{"num_key_value_heads": 3, "head_dim": 32, "hidden_act": "gelu", "norm": "layernorm", "positions": "learned", "attn_scale": 0.177, "bias": "none", "init_std_o": 0.0114, "optimizer": "soap_variant", "learning_rate": 0.00381, "decay_shape": "sqrt", "train_tokens": 93960000, "max_steps": 6495, "dataset": "wikipedia_en"}
Each number is 128 + 24 x the weight over its row's rms, rounded and kept within 0 to 255. Layers, rows and columns count from 0. Numbers have three digits each. The size before them is the row's rms in percent of the matrix's.

# layer 6 attention value, 96x96, rms 0.172, rows 50-90, columns 0-95
103:125151118125148103132122100112142129132133161120145120148106124147140092147121137102089147145100164164156127110105140132101136123108145143100105108111098131169093160119180129159103139138104159141198151128123102135153109163151179136105079119105123138144148173152174108093112102088125124130
082:151133111129153120139152120137168196181095105129103097108115082107139148136095130119122131140176136140119099103128148141136115121114116123103129096177150140150092172124157134125108122107127161089163123142117097082172106131129126154114100111164119144122121108110137066129112140096139119102
091:109105127164128082154121079130106141085107149130117155133148144133120177100129110152146186122104139105136145117135114139098152126110099136171107110129074126200102144121141136104103111134095107118083144116135137132159116124120111137106149097117105138101159082145136094143125120093124162148
097:123118099121133100093127111156109134140072107117117121119124103116138181130144092144137119071121085087135147120140143110158175103151127116150135128162139115074125105111147085119173108167150108133086128139139163140091157109070139135129126120133125131130084157121122086141127098144116125122
100:140169115126171159135147119142177127106111096149116175161174124130109131137135136092104145168140118134120118091147125133140104112118159140069124129115173126120168134163123126108137154109166151107156180090112125129093140157107126133150134132115097133088085115131094110089126147150155104121
082:098162124118120105132093124126178120095106115126119150095152099125064145118126084182122093115134130123161117088147145117113151119112150170127159111111143078107127142123117122110136185098137135144156157132120137107141113166113149126141169150104114138147155161178150158126136122157099109134
096:087157119104088132123144148134155085128105108141113145111124107118122139136112086125152071120156112131097125124076153121124101121126105138125162137167140142135128121141200184119113105103132139120079071121156140164105182144161124147143138107118113110129162134096120150114117134132128102132
087:137092171096130124129188156112145164112142119166093123113130102120163121108102109164128083111152122102175178108098134153114145126076133104137123083122152114153131142102120120146149110134085129133087116110121102125172118106153114085130111141144119127119153077137141154136117123100106109129
086:125133107161148115160113111099166111151130138132101111103130185081116143138097121141135143092175132128147161162129165131154106126126162134166174105145104108115101126133152148108143137098123150137125137171085144128127171115100134096120105146145126077137132076149177105154142124124137098111
082:162046134119108162118107157114145148093133098157120150085129111172125149099160094100145143123128096164142116152127149124120146118129124118125149113146143127149105102106177143138127147167120123101094164116093086171170116125125105141136105164116125111127128127126121116091105123159160124167
095:104124126127155147143169144104136103152127121107128117099113127130161108137122120110106100177131163111173129085193148157169140171149174128171141117138091132143140110112144123101113142158104116172138082108121135138145125112110166157126100148148128119104136145109078147133100160146134165145
097:080109146122097154123122106107120112130146093116168097144145117168159108137144147104131132157189129153120117137132106114116135173113110105174147143109111123113146088129127128105156147114103139135102191192109124121125129179161131106106162129129090123085132113106121155119123119087138139152
091:117127084166154139144121121110139173136130134140120154151124120098127132142146108127106144146121154059109130110138130125133152155122110162118148186131159124148133131095111146117127176141150129182111125094130145154120140145134141136101123124110057184158111132110191142139152162096137105135
108:121176108150158158136117132145126154182067157118165119152127119118139137139122120128128145139128147120147141123139126077090138105083129151131140134126127134159124083098108125075109162100132143132088153111153088142125114096148158119148105082111120136115122156132161137107162108189096145122
118:134122121152148157148151119103173117117126122114094151129127154159109118133154112153117094100141134121175152111175168158172132157130136171096140102112153118148108156118122142138109191120179149141108162160159121121168094142119129125127095148078121105122105159118104098124093147151129142137
122:138137135108096135093117163172103110185122130136107139131095166134134167150114159121144147130165122090174182154117132099134149133099088118166149174144131104113118115109138125113134153117163131116090114095132181126111093122119126127125130114129095142090139127175151121111155155170132150125
115:097130145113142125180112129130124137147161205124098093121117130112108160116105133171110130087117133136142181144105128151119122105135182105150112103134075138136121184143111101140147129127122126136133102128162132082116127091109167115147126113145170111130148098162137109132149137161139165128
126:132177101148105110143177165146148148123140149119133157179090115109089131124103134160089119134105108137125105091094122145137127102091180153121096129103155114146094127143138120116160151114177140099153147122133112107106100070091139109139145155142105126101137151141149129150124145157130089139
118:110108140119089118139140099120167149136122156101181133195133124143153141132119178117114152100127098171113129116167111110107096132162134129122129146126098126152126144128143128126134149116116089120088104128144122159099100154151111111122184123121100109128130154116145092095140189154139186130
117:095107109124170167138142122142162081103113096126128136153108126131124114151163150112168119131146114107099137130135139126150107102151134130113121088144169085080141110114122142124135155115153127111132113127156087126142120069149121120158130130154110122074102151066150153139126102179119174145
121:129142145118145130128149140122174147171104111113166094130137130158156144132099142134118057159136150084162138098102163135142166126091144093151108042105109115098126137116142133130130125111099153137128105136139152126105139133131189146120108143154147112120175102138107107123124125117104124122
104:135096164145145134148162069095119149156133177148047106121147128139135125161144134111103127150160086134158104101131167133109104186142117145144122119107138123117124114162108134154111137108118116104144149135102171131106107114088093159122106091144135126112146141121118129128124083130135145166
114:137077110148094158127182132141143100126104153117130123107079147121149133101108113110152119121107113148133141154089138113118107124112123118155149133181134085086152144163120098151141118161066082136094119122123137110136117135128160135163107162117123125188126157103102118144109131109132102091
130:094104172152083084109142142178133132089175113145128153144136118155136157087102168136142073139137138143168136148098116120181121107123169126181137134124112138103126111163120130157127101129139096110121095119108132110107144127131159111147127135116137080138123156142127116150142152093125155159
106:195150097156128092152127166169088123171159118123094129121141108133149139096102160161152156167095145161116122126118134092137129134133092156138178141127136152134116192115135123140139094163107111085103091141112138139131141129145134138110096130153128092137106079127136131135136148119141138140
114:091142147095141158103112127116139157147124128159114137097109099105114167153145116071147124135144100141137126176124157104128149165130111104125100161136106161141106163115132134145136131129129143103083144206101113125112118111137133068102104133128107135130123122107132158106174097132129069113
116:125142146128141110156119147162121133146099159143122127137096097123152159113120088134137144114140136130160116131112151172142088131148134073160107141119079091130121164154149132120105099131128103093126125140096132087116168165121111128121146133155123103124137116116089059148087158136123135057
103:120115124134149121111127122112124089109110133152102127103091094131184117114122140140117135155126165171150178115142132139178149084130170124149118130119113111131094129097133140176116150132127096168127142142139158090108119156086114097129157144163125092130183164095140165091111134121115124154
125:121132118168153147146121148099105126119110145136125189161118123143111148105155152136158149116126126084114095174193135127140124125138120121108143117130144105121083174121134152125120146083127113146197111147150088126129160091115161151146126128095122176112143107126080099138156127119137146121
114:151100125125108104138125122130079105109127152090128108124097175154148114132123141144131152118164141163180120144118123069124146063096132117165114105137095126102115110120173157155116102162166134113121132184087120149114161110166135115117146122115132076120126140123141153113134125138159146140
122:094100091112143147119126123129148079083088125102109129120128160135106163156095097179136116147138108107120122137131118119086142152101119127171180130130111145119128149133114146158145142151125105164093152106124125162091121148108144148074166142098116152126147098102087162131093120092147129139
097:157134132164123131138114134111149097137138130134139117151117166122137078118110148130107128160116111059135133107151104156174082093086168104140128142158088116134137107166127137099108108129168134104099132176126103109131107165102101106145140136144101107119148117145125157069123095113138160144
123:160148161100100107078121104122098153070110150140122137128118143161145138164085138114174125118100115136124118113165122129145152130144129078122124139149156132170181155096119079147128095136108157080167132077146123144140144115114142121112137132134155143132141133111086162148149102126119133108
130:145123087116160118127123127125111133169098136119122139158144154134120098089143144165119134145153114117120120102136121160125135152133166093114097117130102075145139132144133100092119148115151119127134103149134157129142075113099143082132130078088124123130127186096152098115143146058097136175
107:102127159131131100104166139155097164088126155106150166136152125122098115093116137137139070083084116149147126155158089156172155147147116125164139126145121086113112157110155154122099115122121113135121109146120149127113095090116096118120159160111131120115115127135135142112162144099132168185
129:139121136162146133126096098153110143103106133112134185139168134128142150099168147124147131128157145132115120110110130126123129098118156081116165113093118118101137120121086095116172122124084142143101210169148158109106133151097148126108088102102102142106116086132111152123131135141154114158
115:149108141157093187138163180083096178123112112112105157173148126132128127131136089093165115184118103136116154173136124121116125089160128109142138149113124168146162132094120121129123134127120124114110105111089146139143117165105128151146125138099135129116139112110124153132096177127133144174
117:122169110091116155124111086136109082143115152097150091150132153114131093132130114141128175125106122198126143115126107094149111161146147097121134097096165161119136130158124119149150115149160098134136182102120113148123121113119147112121098115130131108123112153162180096102158117176148116125
109:123108175140130115140165130148134173123154099117119104079150139157157136156114115132123160141103145141141138148100109109118109152112136119140122098119119123150177116131145109162129130118106178142129188110110094156134082158138141065115166121103146135102163142114177135129164093140112157141
104:120148114121136130093121136127155150090105157110117123142114133173126122128124095137094113104133121113130170148137159100147097094148110146124139080134098124112165094086124104149122156062123129169102109141132096138133168102157144132092145086136155101158160138125178124143169086132129130149
102:122109135143125115158135122131120127104173094137192124118134143066160127118073121154123147109119131127167125138112126090147078176156154121117142132150128112115096105076100080138113106135127146134137141137140119153139115095191120089133141147110097123107139103126158099161110139098123111135
# layer 6 attention output (transposed), 96x96, rms 0.144, rows 50-89, columns 0-95
100:148090129154116141086149101133153076135165138138164111129149108114109135168154093139147127114146105127113152068122132084111135120115153157128146166119156080145152116100115117107149096115172119095123113134147087160123118140110120108131116170181169138157126097115126101154109130146150110136
089:133185159149102137137156112152130111125142079133134151151172127136109148112117158126092129094089084135102107105114093134093131109113108119145142154125112091156120089077097103102123145134109096114133126134142117162134121124112094136098098133066128110111092151117131157145109108158131077137
083:118103116126126139097158182105166112125124128132146155099109104130121099118093157156070081126150133088140195170116167119106169144115122134137105128132126094096133172156128138161161128097158139138138141148127107153135145111103102158141095098119173119132090140126122119119107122123153142115
092:129167140080156100152134138123146185104140113170108114154146174116157103136106128143128147152100156115124134158122111174161159083114135128144079137113131168128156137094128157134093113122070119124164132119123140121104132148169122113139133164094153120093125131098101137147157127154122158116
092:146112137134176128111149106128109119155157150082114118092130120107119096139146084160132119095115072113142104150103103153127138114129126100150123145153124129216088090125148138133096120115126113122131096126118127096139133127133159126115172138118096137088111115115174162154106149130162088138
084:126091168122111122127136135120132145149145166137107118131152183121151085170126167110154152113129126090169102124136115099116126135140107130123110153084124142131164157108170152076128115150146124140144081136134085118125156115114100195122080119139090142116124119129127128178098134113161120133
091:123117136132122126133102127162110185120132167114138140135108139156105105148069164098124152141144150147141113105123131130159100124138172084134153086084138124148113120090091105135158108126115101116155144149122121075135120133077124139093141103085143187099121119135154142100138136167107130121
085:151170171178115084158121110110111097166085157143131119119115155143116123149124157116123144153107115104090141175175117116139101152142101108163139146135081079090107134134110121163125115128127127150122170106106121121130128155128155106185136109109165134142129152109155135110099125131129105160
087:132115152103089131100100140106103129119134139118152128154157111128133152150134187104104119129109138131096131109123103140145131110124088166123114115142162114154109134128120144156077109087106136129107160113118058121146139117086153174108156090128172170135131165119093166155109107148106151136
084:146137127153124155114117138174109115194178169136132145145193163149142080132128130164147128120150139073130149104127138135157096134152125117156178146140109129103118163152107151117132134074114137152112118143137137111084097126144128120167128139106122121116127158127132120140165127127128177103
098:169122135117167132132134141160121133135150108126138133098107169149100123132148109144154129120129106149090120102098146147146100126093141158106126160130115141121154155109090117127090159156122114151125155133108081134073172104071166131102168093141134122108145128139100071099142141097086124128
091:099116116142170127132138148157138110157098142110126124131089144092102136071157109075167157122123157103111114132099131139112107136173091184111139124077114157125089129128111134174174102127133137155128130116108118167101139152074121151123135121115108107137111169129135110141143142147113119156
084:173069145110143120124166117106096113098113132131132119130126121131089122161163132151146129181113096123162120159102176104148089135144134134119075115119168149172134161089132113085133133127109131119146133177123109130122123132132103097112115142139143107147097155124124127103110080169170121129
102:133103134137152095115118110110072130111120110175159161116130144160092132140128123117095111116115154149143119074107202135105116083133137162162124102120128126134082146136100183104125122164178156134131066127122141123109155161153132137141119127132126130118117125109107133140120142125154098099
108:165162157133115128106113097108129137187112148139153081111154168097128131113108119182148144102179136107119123105124173108119118091105097101113129148115114104137133127147152150102101139137141080123157122088132115123133145140110143150103171156178125142128161170119127162124133129100131133168
116:112133145139110130175105088117176140090101148115123130178156091136125172094113137110166146124075170129139081148142123124146146108135097132118112087122124118110152184137120153163091088115125124129144122139129124122131162149188137126122143139101155140160139126148102122110133088105137153114
106:111134162115083097085122114133167136115096090146142130115117114129129173141103167103077121102140148144091113130137094128146150143096106122132128100152150103084158101131176101123106098134112152159092160075117091113137141104133129143138102108152127094130171123131136138139111098083133128119
124:147135138136132102088135083139116117097132106186127141086159107114134100122120161155150121189072124109103147116146151130131179110137167121131159108147160165162148129125161116102115127127101094108161116111109129117158181112145119134144116138119134130142091134115128146106110113178138107090
107:116129072137133164124155155097111140105144145105136124093137139084129120119088088153107143144088162137123126110142158131135137117104076097114128097145161130127106134140111137109148104144208144140121137098135077111166119144123078131171113126100120107113144109118176134127144123089136139135
110:122114156145152089109117107138151174171125144098102121157128155094127089095114093130098136121105169106155101082163103118141142131103128120144101090125123183126076155138139130125090139155109105147097077133138146111140119130130126138129132117105113105151145172132109135144137134168157096168
108:145142135139143104119111099151134101128090145109111149103126123128161168122154138114158150122111111184128127121146099145142121133105127115141133149152122104144110134083134139145114153137129136123144171127122095164154167140157125169147178132107127174109125133100101106132130181150032107148
108:129150141167170106122126129112153118114137094079167139118143154112098133097180112113099106108107135100140150159125105141156137133101091114123135168130158109106161116138157128140122209080140126104121120144138122124127130146085181128123169153128127124141122096104127123116130101083154110151
113:136139144146100132168140131149130154106156138165127154139140169154133125151117126140140135144164137192114140140204115115107147099184098120151170122087120188123137136124112111135151155133123111112115157097113110079078121143150133128140142127130154148092135133132141137138152144124095176130
121:130158101100126111129126166109108115131097136118102149111109112115114121105112116122136144146110106117096138150171082099134153133118118118118128104107167119112137143108156175102136086146099106108126189105119146106120140132097086146120168124092093151115161083170097112124130165108098182107
121:105126096093086161157104096106103125132115096123141156096127071115126115118081144129110102144172089132114133118133107116131168132118089136134098162124121154130161077120068081131137137131114121135147130125134166134131164105111118094134141119095136130127124159169155087102123151100124126095
120:146175138147120106127118118143102130097147144134117117172137124156131182133112157139137173088131127092146110146155147156156114133137109157140137132101173125139132087088145143166175134152110157120184086135100122147110119167119189119155138113143145149140157145139170141140155145136142150122
110:147111119114076156151152151145160147155137116169166121149139127136129137116123150140117096088105105175104120169125104132145151154136130100123135103127142134146109143139152105142159114088080131141200165106142117129164132123121159114137103167090106128102138137104124170097164174125123108135
102:129157146115147137164132136120122161124144143156151133136136162116131167168136088114155118143115143112127144078153112125140142171097144141110124101073115124124157122102189096103148137134173133159163145140141078130119114099148187158136139150130124133149106122175089117168138133150127158119
122:088084136128090160094108147129190141125121159079121109129154106128128121125120143181127077104147144103131125112099152170133130097120101153144137100139153130150103141091127152096133149171096118145082125118116131114127123131105186151075127124103137124141121094110141147117096117145102117123
114:084160130106117149141066144140142132133110138165177114129153102111147097090130126071120154133095139117111147099110128149143133143129164157102145105125142151097148139113083121093132092087111170123147119099142105115122123142138093139118133133119113093165113163120130085140160159117112173152
117:125117192143115132098131153075137132126150135174142111140108097115153097094132134100140110122136089144172141176102145136135095122130080100110090158095084142119134149132146132120132105160138117153126101099089128109137143103145120174146118101126121138132092165137135086114159148102123148159
108:126067152115160147139109145111116079121100148130119152146109147111121136126154146130135153124132145124120110098133137105108139094089147130090088056129127120088115084128149176152156119081130117142109151103134123130151134098133156136100133119143069176134114131115161105186118119133123121133
117:153150114121100154158126133127150140148156139115148103122145107140158134128149131149166136115081141111162169124146075124112123085139154109160156123166114107081147071105157134103128132140130137121129132165115163137076128147151122129175123112157124100148126108160169122126148136104107065108
121:135124144108144095165168126146162151078115120086157119091113158101149106138105114145084107125132111089116131141084167103188135068094139132125132143153118143094107136138156132123115107146108082121083133100135083121130135175144149127132136120123138141147136110126116117098113111158156111107
108:146100101099132108121089143094108133091156139104086098130140128087168110106088150121169134128138142110085106138118139133129139124115129107108108126113162130100166123143133067106114117142116101102133161111174126124147109108093101110125150096105105080143125091110081091119147130099137119091
121:126178122108169106120112171140140107179149114141113121072117123097109120154141116138119120098135151147079126211092147137137140113152075142154100101131110155167135125118145159142132090088128137156141090128126130146127159121135157131150116138117149087140112120138122100121143154155103143132
107:120114124121125136136125092095127123114151140102089182093124098145123135081119095171092146097137136112137101104113164118108126159110128141143156124132106110128115172145151108105147126094112120165133149104104144110067131147111141177147147105131056099140094109089119099140147109113123130110
123:145139109138163124114131096074133149121137111164108140093133121130114142160132123060099105116142136119149160109095105143097145065141115149098117128137120157147120084137081136163109092146146181109137133107122143085109175145145128112111105130150130083129177126121129148142112146106127122143
109:139132154169131083131103136168112101116139173178144189128152143066147125128128129116146129087116151116133157110153118110116122175102137106124127151137109118086096128104120132141136091133156113096111114138136173146126158151116129150180085127123147109152159139119112140146084136116165150122
107:089084139128137103140069081097108122149146117100153108134149175139158154169087120107122121129136153149193118130141106112139133131130138124120131135097135079132141129113138179110120096137144158151068146141129159161127105143109118138161113161150096122140100137088130144109137144150128150146
# layer 6 attention query, 96x96, rms 0.189, rows 64-95, columns 0-95
115:069116112098148135104136136129138093154121143142193119138114121103130150117165106121116129112089152121122144124120121153094124097147100115132155140091120138173164140147121113123100172121144166121128134100083084103176154132131095132125178116140153147124100122114122159145153114082111109172
093:116132136117109142139107147152053131104157130110144122151169161159100150155151154125146125125137168148119125165114118167103144132118136121143118142123185115116098175104119109154110070131104152142101153120106115143111104115117111175184152105163138123120103099105155126134111128117145154095
124:144112149119083139118063106133130153144133153089151189146151119130128124148154112173081134146140118146155167138125127171134109121128120115122148166089108143113141088138134091117086115155118151124106124120104125120119157122145168133158130081170143121170096117154118103145111123168102132141
118:144104125126126129117127128079163104096148099094126113132164116140122141135127127095193148112118109141154162171097119132129112167118149089140100125111104117091153141118111169122157160142132138103119141128125163103104142084131134143117109107146151091100142079146120119078134115156089095175
117:095145131111151134151144106159156168119138106112113138105111105166118118138135193122134134116116106128136177141115128168134137151088138143136094095091151127189102128135073124126155151106141090108131118099118115123105102166104173142133121095118114129181073122117140130144092141115116131135
126:155146111110120091148094136137126115115095086118111105069137154100111133137115133162103142072125058115133136112124149144135132110142130155161136135174153124160073118109130145134112133162104162122149122090131119148108106104096088105139122121105143122135146068134129133159137133158104154159
116:112133094078110135148100150078117127138124152135157138147140152167129113149129115128137130144101142098101104123140146138124104176110163103083131126145171115155138149149158112117114158107144164160074109115131130147136120146145167112083154180116123137093102142136096116138133098166115169164
112:158124156151157171140135110100132134109138149147074117110113066138116126178126144136139101085142126145076119118118124133135155093119114118158162115098115167122142135136122163153108112117126115140148165114142110132096118108123090096098145094144098146129063148131129117133144060133115112129
114:141106158092117110144141137112164095149146172161090166129122173117100158107126131114107130137130166138136129153122144139134171128122161131156095161091147122148148146099105136141128140114117176103094162107134151138157157189145143124099132124096129084102150130188135128151142134087130138117
121:146087166098123099105111099164141132107120182085108154168134165137141112142110101157128105131171127142118151115099172092120155151121115163104135117123124128119123099113119109194111133133159146068163149092149126142159129091133135118118106140138070125108127114138112134129108158117137126134
116:149131162167147117176145165136159149144143105142144125120187112121101125119156147142091120140140147136148147094108145111132153104158113153108139145102100135127149148106121175138123124140141100169105161101127142095114116147138166126136119154141127164121126071155133160061153119132106176152
115:151147112143171129090135122128103156099118172135162129112127127164119162115115131197140120121113107154152125109162135149136121152126103172125157119138181173096100133124091085080132146145131112116132175161103148130125123133132131130117159123162108106098147155095151144090122126084118149126
119:106071119092161112148136103133106110153158057121118109140076133082103144098161137140115119140140143144127122109139139155070119098110116089141157132148161084134127143146143118150150145132128094123152139122150160121122172120152159111128156087125092142134167102111144114135132107132126168125
114:132092159082173116140110132147110116131152123170146093116139096153133121146105140130109099120134072115132126101160123138125173093088142145110143172058117105133138098134151166131147146132118141164147148119131166138119142131119117148123103142139151090128135159065123085115110119139115121164
117:148128110179178132128128077143169180150134138135144091128158110104137114139173165101107101162148140121152116122093126156150107135134145151123122136122124149133113118126124092139134073116171123164076133136163152174139138135147101139069154124128141097142127102114086112137129110117119127143
112:185167133117135136142108163120182133153116117134172139165100094151117145098099117100091151096105151129125167131130101125135089187092099099158159126143122131094097139097130116098166106105173129120174116133152126139161146113149135112115111092113139134153127118110112118119128109127120133159
120:109129116119136127115118137146159127080152156145102137108150142158114105094134153131110084097119111118134151075126153102138073146129143096098156176136103148134140173071107151162129137123100113100154075137136115130150148151153137129129111103122124159098126117131086156082108125100114158144
115:124106069110100117145135114148110123149126125137095142133144148117119131162099160139148156129153131112110133093111124113110143133096073145144087140120163141126104135136130127126126145082135127161113148202146138157138091101155158107158145098157135067138126100133111168117093138082099108140
124:175113105146108147126139120179126135169110140132172065140127115123089121111126121121125137121127135129079162126179160134153164133090097113119134131077146123140126123104136128093093120096132105096136151086110152126120155092125127140125064136102173122121143128166108129126145112094140107123
120:126110125143115142175113112131173128139166102102148095148109171148110146139104124129161081160110084120119096114140078102158186151149161121128181123132144160142148126106119165161104150106156141117143117163124127121163114105096154080116141096133130106112122100124119106113118152116154140131
122:120109111154126117115139093138116167147113151116107125103149104175137115087141110150149162134108117132154113139120093069102166105151158110104125108103152103136118171122095110131083096121172108128133136111121113135208124153113128130141122132149173121144142129137180133117104136146081126153
112:115112146152083112090108128129147104157136143114143098107093146147147139118120136169147168122149119105173152113132141131120138069118125085118076145112172167110132107106122134140157145108124146183181116139133099151123116119105153100141116129099125143153128122089156125075157121135143103163
125:170131134094120108139147140155146131132147110154134111134148115156139102118147093158147162174115126126117136146121122118112097116096087107106093098133108146097145144172120150126139122137139144101120161169145074165120127093100100156072108102091112132150139082129148147104110153128134187109
120:083119112139129158117112115139110127104112096147119120123120132110134085164096123104138125150148132111122170171142178151149140135156144110116162114106158124112125108131112160115117101127132079093131113126127083106135141128156094138151178088183160122134148109133132120166157169152162173164
111:122108130153132139128135176100118138162121108111131124102121126098120082107136103144114132160077138150128103119102134123140129149136122168187160146135124091079124141105141196165122155146151179154134131168123117132097139096132156095132133142127122103156110170167132113134110164158126096145
116:130113166107131119113095114146163135162174126103105073141120117091155167152115146142153108156139141138118085120133132133176105135136101128128128127146130098135137135067114131052130104135146109112149130130139122136146168127121139161145165103119084151132108155109152135160067104129116117133
109:076107123124107125138104157084077131177166120140173140113112151104141110109128157138124160099129121177125105124112117140167121159116114095121099125153095129067138129114121134164104141115093092131128154107121104163172108136117106130129098115181127129115102136152171164119121111137120126129
116:162110109140115085133076168126116083119114129118139127114126133162132147097124178157145066120116143129132095124139143159139134155113094116056162137084112117133092126127162137120154134129144111133102134115116078168130142120189123111149129125128125090144128115131166108164137102146132140137
118:143155111131115148156138124123123149112079144101135170130132117134175071152125135106118116101099145111138099103152133124155112128113115160128104148126120140104175107156142109129150095119151134173185115122125088106160147123063089110108144106104114131121168106137136090125105146087107140096
124:116118134133092143176079144124147091123154161143148112092104144107196134130123142152109142155117143126135123160139162139132157124146122106132117115169102116143135114134055111113112115128205145111104140144110175142081115127111127119127095126121116121137097152123121133123126093100106167154
122:119117155154109125122186127118107117111131112110131099131109152167137145133143140091133140117138110124115139074138150125140096144142189113144117137096144102120107136179121075135094092111109148150131134099159117173139155095104176146139100083141094133115118149170099125090142151115128112163
114:120148130111115134143185122167089117153118116135102093169167140130105105126168098140125115088139150126122100140114166138119129143119092144153155124117105098116136102118129173144124135141105142091120103143133133108134102148134176125085120110145155097120143180128153138123057083126163137161
# layer 6 attention key, 96x96, rms 0.19, rows 64-95, columns 0-95
119:087089144100130129147137165189138117105118130091147130078153087090118115102139150085135116150084149124124155117149130119135117116123093100152149117117109125136111134136146109126086131109136194101154120126125141103159107098098139166114191136162135128118123133100144131130130123093086105135
124:157121145167108135117100176133132122099112161134173116133164128159147111125124130118118138166137176118111108126143119155121127131104171106128109160111182122152097177109126146184137106144143168118132126154108146114117098109126145171139126078115105150132134147090157133134089144143089139084
116:128151151118150131076146125112161138115175131105178150111101104094137183145161106173109143112145089087116150107148117123113103160125117146145119135107143147086121096158130141138102121118134147069103135137161102096107123159139159121123118153153110136142145157131169128136107132153118181136
108:125113144129131129109120133105129129140100111098126064154134127115160134157163090169167105130127135136148142136161138151126121126134191156109079108155091091145135134116166120069162160086170149151133116153131135168132143125131107108117142120173147093126130124135144148112088108130131159154
114:135130123128129107130107133176120110110144131104110133114144112128141116113095136094098108090143110126133117126130086164118134160113150100176088115125171136145159148123124127174139213141127123119137120128131100102144152155147103119080109140141111087137049131138146161096154141133136145102
119:126173112122114142116176129159079099124134106110123096128115138140148095148139149145109163097126112124098079103111115118127125132130146139151113164147124132111092167099143153135167162148113156114114177100093160093143151166112120106183153135124093109123169121127092154164125109127113147142
118:120149116135115117141106128118079164157131126161172160082122128138107162149146089113143118182132112161133161130096153122147123143097131113141110128134139132159158145151135153104141114127130136107130165096120132110146110108122177085102166162130117127151116115133088149147111088149181172173
110:144108136131099115160153133134134143156120142107096132092109093171082121174122123150161128124161120126120111103125118141120187145168126135142112132122122150077135114124147094143101100113157175127139111107099076151109133160171076114112129104128138174114112143121121142128178114166107131143
120:141110067121149087117165149081155116128133113108105175145102121087093116125127138111138141120116096171153126140151148103154134098141137129109078148071156140084110125118120145084119120142125145119136147128160111155135112159118145128100183124154151094112105139124107152159114107109149142096
121:113077103109143089116088146108121181121100157127134148140109117103186105131130137127154125113175126127085126095116118104087114156122154165124141137117132134123091070101087112136151118142142140117148095104134123126103112154115170162147104178125149117108136089132116158124140097120101128108
113:091137132125129126152150122112148146110125101087164106141134158143139114150152111137119108125100156141121137120127164155144169078175102114137116173132122114132073149133142104083141089132140078095108129136146119106100142151154119077124099149144103106134087124142145144095173127111079136105
117:127125136150149109144125101138147127120093112149132135115094134158082118094133151158112153146168104146101105133090165168106145142114138088115153080157137197113154102105165107096109139158123117135107155123130122110119160158063140159128149104156127124111132141173142118102115144098113126129
114:147121131098130152106116119065107088109111090135121124128149116122128141101134133120151109103087140170161113089107170079105156100083128150120139146115152122140109102143149064159108160146135118104145144172129160128134161104138155095097154124137123141126148128109100127122169160120103139095
114:112128159084160145121137128111131119146160153142159142114170147154117127131122141109161140111140105116074107120123124155128154089100135156134134172132111139092120126157164145077168164111135124129164083077104151173151134114120145099112114098171123127109117148104103133120136165147122171098
117:090123154170117162112142119124161136139156128119174165132117122120086149133097151097129151152131130102150107123141172151103124139133172164135126157123104132137146116117157102178135110131128093087115139137122090135151120115138086122107122132126101080193123098108086149131117112160095088110
113:134150132142111184110134123092091102108130114132103180154139118091096140096118101093085129130129147086078160105129132141130135150116088142169130082150126106121108145103134088152139131138162134146158116154140130155132149174109123132167155147101136133135084094108141124132114116139109104174
112:111135135133117138100133134136113162104117127176133101145129144106153101152153123119156133116115095148125139084100139193114112101112106138158166170141126114140100166084090104098116085100105132114108110140176131114125170138101151142095124127114171080122070130135138168128135131133126149118
121:126110112109141166115155177151120118093073134134153128124117158108101161175134121149101133110156150155130101147103136133092113131125150101096119140136124183129136159163153120151079137159149113147169149137152122170129078143141154105109134108133138055119142126138131143139117147101136098130
118:160150162097085138115119131135115151147130127079170151165171137109122105088148121100167118126114138108105136111166164088100143122160131152176118098142150148128125120152168159131144127142105104151124135100138122158120125150112114095126095092133130147126113160143132152124109103046137118116
117:122078112113089137107093101136141163120131139101135125138120111090111088157138101092143086141123116115149101134114080152149135129106148111102140172134107144096095164149132090152109163114104137149099150156131130160148123140102158087149125118100178159122116084127123109096115105117119172112
125:136105150139149136138119125150150132134104150112120127136129066130115121117136117095109166153147121122161080222145139103085162135125144130106178139140162108122086132144102148117157122137115107140131114118150150078154147127120121089106099135171123141137108131124123169125130103104083124155
111:105076141106100100120153096118104106150112147102095114125165150091149151140163158136146132150136174116151149138091097113112099117102123139128142152128162180077144142122134138100146102148113115147173116141117109127142145137088107084146108162098117101094119164141151119134137165128141138170
125:112164140150178132125127120105123124149127174131134125155130126136136142151145119138139094142093121113134155163074145107138155109131117119116151120121170118132151148139139092119142185162076134086153118148160079150071131129102086136130094147115130087114152100118128139134114093132101170162
112:144152148155118122124113172135089168120115121144102083102106117091131165153080150117145139150103113056115115135149175129109129153166129134105114137089122129106121120154134124115105147114141114119129163138147123084148176127156125133110109145111140143124125112112114111089083166126178167149
105:122129166125135161069135138173129120132114120109117121097109137118087091136136159155138131160088141199102130156137126102144120127174124162137133121116115129114091160149082133107155147166143154131118112138105137162111127153155147132113093127130123163146135092150115061144152134140130087125
122:130128158106151138127108087125134116136148150159084117129171140105141106102112147126169151103133089146150090144093157114154107128164109113183120164119171151151147104119169058134114109148162105168090154138127084100131107143130143154121107123148154136126119115108150120129114123131157132155
116:111176147123133136136135130103129142107111098134151134144109110092128135148150151166107098146130106180119123174145109128166121130071118096113098138136147143124099123142150135132085116137145098120128144144154126152162116139113111165101084126105137164115113169129151179148155149150130134209
122:127160110133123099096139127082128093086099184106112099080110100139127123111151122059145118139121141148111142105108127157127134170140131126119140138104119114107141121132160119141164121113187105097133136109104152153146114102068143125166106124109122149150091110131161136169099105144139141118
116:097103119135133132125158137115166155092111133105130149091093156133099120156125118091132125079148156113118114115141097132168155134079084151117127126151127128159151104118085141123129125183129124146128123130120091087135175112135122151133125105109121135094165125143132071113089085120124105178
118:067129094124127116136105096116108124125157146125123122140164104139144115129116136108094077145148122122153163130132143137089121128149118102177083150141166134117142126109139165125119140121216137116092154128148111153144117121095120113158087135169121143125153118127079090146125134112087119114
120:128110142127063093151125119127102139112118087134172114134126137109153141145120118109120128120139105097121110129130113080125110175122105156101165151090166103133127168146108105171173117121138124127118113147112097166134124121084135155089144074146092107119128173151107112100163096127133103135
114:144162136147094110147112172165136131097151150131131125168110151118137112097115113126134110090115113180102109118104149110111155109089132117137114117125118081116147141149123127081124140177134109131114081102128130147065078143150160139098144122170141135108099114090129087122110150102120109153